Weights of a small transformer language model.
Architecture: RMSNorm before each block, rotary positions, no biases in attention or MLP, untied embeddings.
Each number is 128 + 32 x the weight over its row's rms, rounded and kept within 0 to 255. Layers, rows and columns count from 0. Numbers have three digits each. The size before them is the row's rms in percent of the matrix's.

# layer 5 MLP down, 256x704, rms 0.0362, rows 214-255, columns 640-703
092:123187118163126147102175200135172157128144169094179132157115081147098115054080118139151133122159213193129133140142140106126137108101156175114164156117100128118101171094106089114099074167129152
098:143131173138107122167159072133088134160154137131179125142132135136122135112133133126056165139194090132190156109136116132140126084163157127142126121087173147123080113195069117146096070177193110
098:171169194106053074088129117187125173082123166135096135126154095135160082153171162154133139174138152164171129093195164164111117133130149150137117152131123087067149074204101146124093084118140140
102:152117075081144088164094118244170182149172154147173121146092057150114152092152169147127031154155081149116146117145128138120131122101144119165072072161139074148131156140105073149154176166136085
105:140107046109199110084146084135153078119139163137149153090148113103078186138114154178127136135098086150081124066108149161099111170202149052121084102159125103142158154143167142100111144081121086
099:061147081074167162169110101176134153106174166133198165076119097124133189097119099103119097164125122114053165079121064132116109109105112106121146120097120136182157142015137178095133146205082153
100:133097151114139112151078105095122192099144120099113223095122143155105148093080119165119097103113161066171134112088148095080162120155157126135176146135146118180131156162079146130131102166119149
096:154090108138089154115109136161150152101156107158175123122125073117104136146127118149145126133118114095078099074124141135166166086165142108153125111126117153122101174138137158170167131144124147
101:125150161125057156177162090118114082140074118124136168100073127176163147086135162087122100142145084114149108144110172163102099176094135153162142153128119128103144154116171114138058087094154085
100:125130111107094074105138112154070102123204140119092082130122152133116082152144102141139142104133175120174178161104109100079121148096125113131106069110101153125124120119127091136164135123153164
098:136197122129150115103098056088188116151166101168065094118182096086094141142184148212072083149123158110101112140151143126125182089180183101118157126141190180105102128110107186112118128181101140
096:123171173143140130073132134132108115101111108134127118110140083115108112136132184137169064144107128128157135095163165143157202118111143136135127139167169092172121162142092123123088132148126115
098:115162117110130107088093155140132139062142105159183123108102123124095107093144161131117089118153118139127105157173130107086151164138167101119126083111128175060152132103191111142222200094101113
094:063162133086131153117138103131123125140135087181156118127103107152143158109160117100167078153070040132086153106206163137137120120157228104094106158106118147131107133147142175112145114101126118
102:108192124104132128157072131074128142134141148128126181170099143096152095115201127164094171135094124056134082067138120083163137104122134129097123185110098095142185098131104167166191144174097094
093:119137164114200129119129095093126149092189111130174132113108133154112158120124122165112115154132059155104135130135138100037087151124143127138129125141126142143174125166157109194132147092076164
099:137134129155100164086103126116169161178120166162148126153130149142147114133117072118173165123157089143082197169086173160112144128107117111143144150189043135057102071070072107116126067124097113
091:167108137132148075170107138113110111123161069092069049140158114097101141092122118119129140072172157164166086170164151143078161197121129142068119179154125165113148138122108111166159086107151123
093:129144101132156107191127119169117109177126143108103068099120091116113077140101147150126113131111164147088189106130131164136121052197084137133082112121184144117107102106143189162136135080085159
103:098201095126096154192131090197136105182116074143123125168129109082128100170216095151095101065125151138160135101149120114132100078135144131172138182087086193141141146115147136143181130154151175
102:145138118103089191155130159176160112195127128127144141165109182078116186148113135113114112145080120084168051130175129122168042050119163142094152124053158152145073140116151113134089063126155158
101:120090098140149148126113104182137151091126115157142077131124125126102055115192107131129092120155079121114112117132198126137122165062131115101122066083116105107084114094183125169079193120125144
098:163123094155112104087145064052102171112115163143108093155107124151106102129134147113132125127141143129094117131127082113153098106174095104138084128109047112205116090133133184160047110133113130
102:114127114208163072118167114096101061140110116119085065073184140127120099146107121139114133143145117180155150135117177115092143129154144168161124116072160137147106153145128090118164152052137152
093:135128153150111087047169142075105133107121128107122124153160138121127144109178148201182143141098143073148041109186136182159082114077120086159104111139142145145014109127162106134129074104105108
096:168072115116139126122194132092148141153129139167090150117169143113168102153161105147128129078185154118132115154124126108073098111105108101113130102079143106160099192141110061120168149139099132
099:127101108091095130156190118122096138171140106165089129174118113125108109144131137190146134099137114189112108126102142155193190168073064098175100174084131136125133141133077183086148178071113136
100:142126147055128146163107096102174153159157052084129159066107108158110128150116122133126126108149131118113194137096109137128106114124125132129174118090174180174112142118101183130137071121115112
101:076118171124108085138140117079100158116122185102201130083143115091120121129108167099147171168162090158177105107155150149162148087122079144153108186155132130158146109105138225179141126169153094
095:140139091142139136183122154104095163140133110117095091089122133143128159203119100152147163165133106130193062132117134075175142108111131152151170157176144112107141154089124090152204141184145081
099:139160172205141191152127135144096113126163092138183101141117137105114131132157098138158116099088133162065116177151151167123099116144129119162126098133137146110143153055120157122124131129132173
096:132130103087182133110145154138062124158112139115096072182083115102150139160099110112108126105119193147174114185183098099115131141151066191104126127094119108183061155163117129158147145128184139
099:168199164104135133115172105131129114156184136106106114172129102121151120089074127160116162052064103143184198133122151123115076096101216134125128104143124063080123147098069126134088131136120080
105:118124111125100150148190161088162062199108120154145123114128145178169096117117100108150174139160143157156090121157175103174124125120152151124153121121106104127078077113077114090141102119059100
103:155123180163163115160179119176100141085147177094161165112114152141142103190128093096156078105082116113155097134170121140151125118096101094103134184134120166152175149107175107141141141129121099
105:134161172115125128114123170173119101102167118137123198186119175153165128138092144179147118162125133107104102112160150129146097154139121117063124059171164063182141119106119158180134153132102079
100:117169132133167134176157143143130178164126156146166119184105119149109146111173116068175132150120144095126145105119106109135137129087134131121091171135133149106107123141148156137219162106092104
098:126107108077083139100096158129115068165148127123106092183110204125097131191146065110181109167126144144126086120182134150091157113144096137094103126128069123076163118115142167130159128158153180
099:121141102118135158038149100182090188174113154164136119063141073127108125124091189089156136130093111108144106118113053096119088154155134169137129129086086157192128101103157126142122184170101183
097:131137103092088102087099141148147110137065098106200125123168113092122128156116138126109129091185126168074157137106167124095183180167163103089130082133136149120148089164080077123107085163117147
097:102105141111142141118130112156137167161173114130129108127157058177143119114048110097139131100189124141130099124090136076112150153158151103080153179144151084081176152128126144110134147132142133
091:135112191134092132136125172183164128091185134140138108088037094087092087160129160092140146118136119145109150098182129100096220133108158152125076137097164171161141139147065162105150157080150150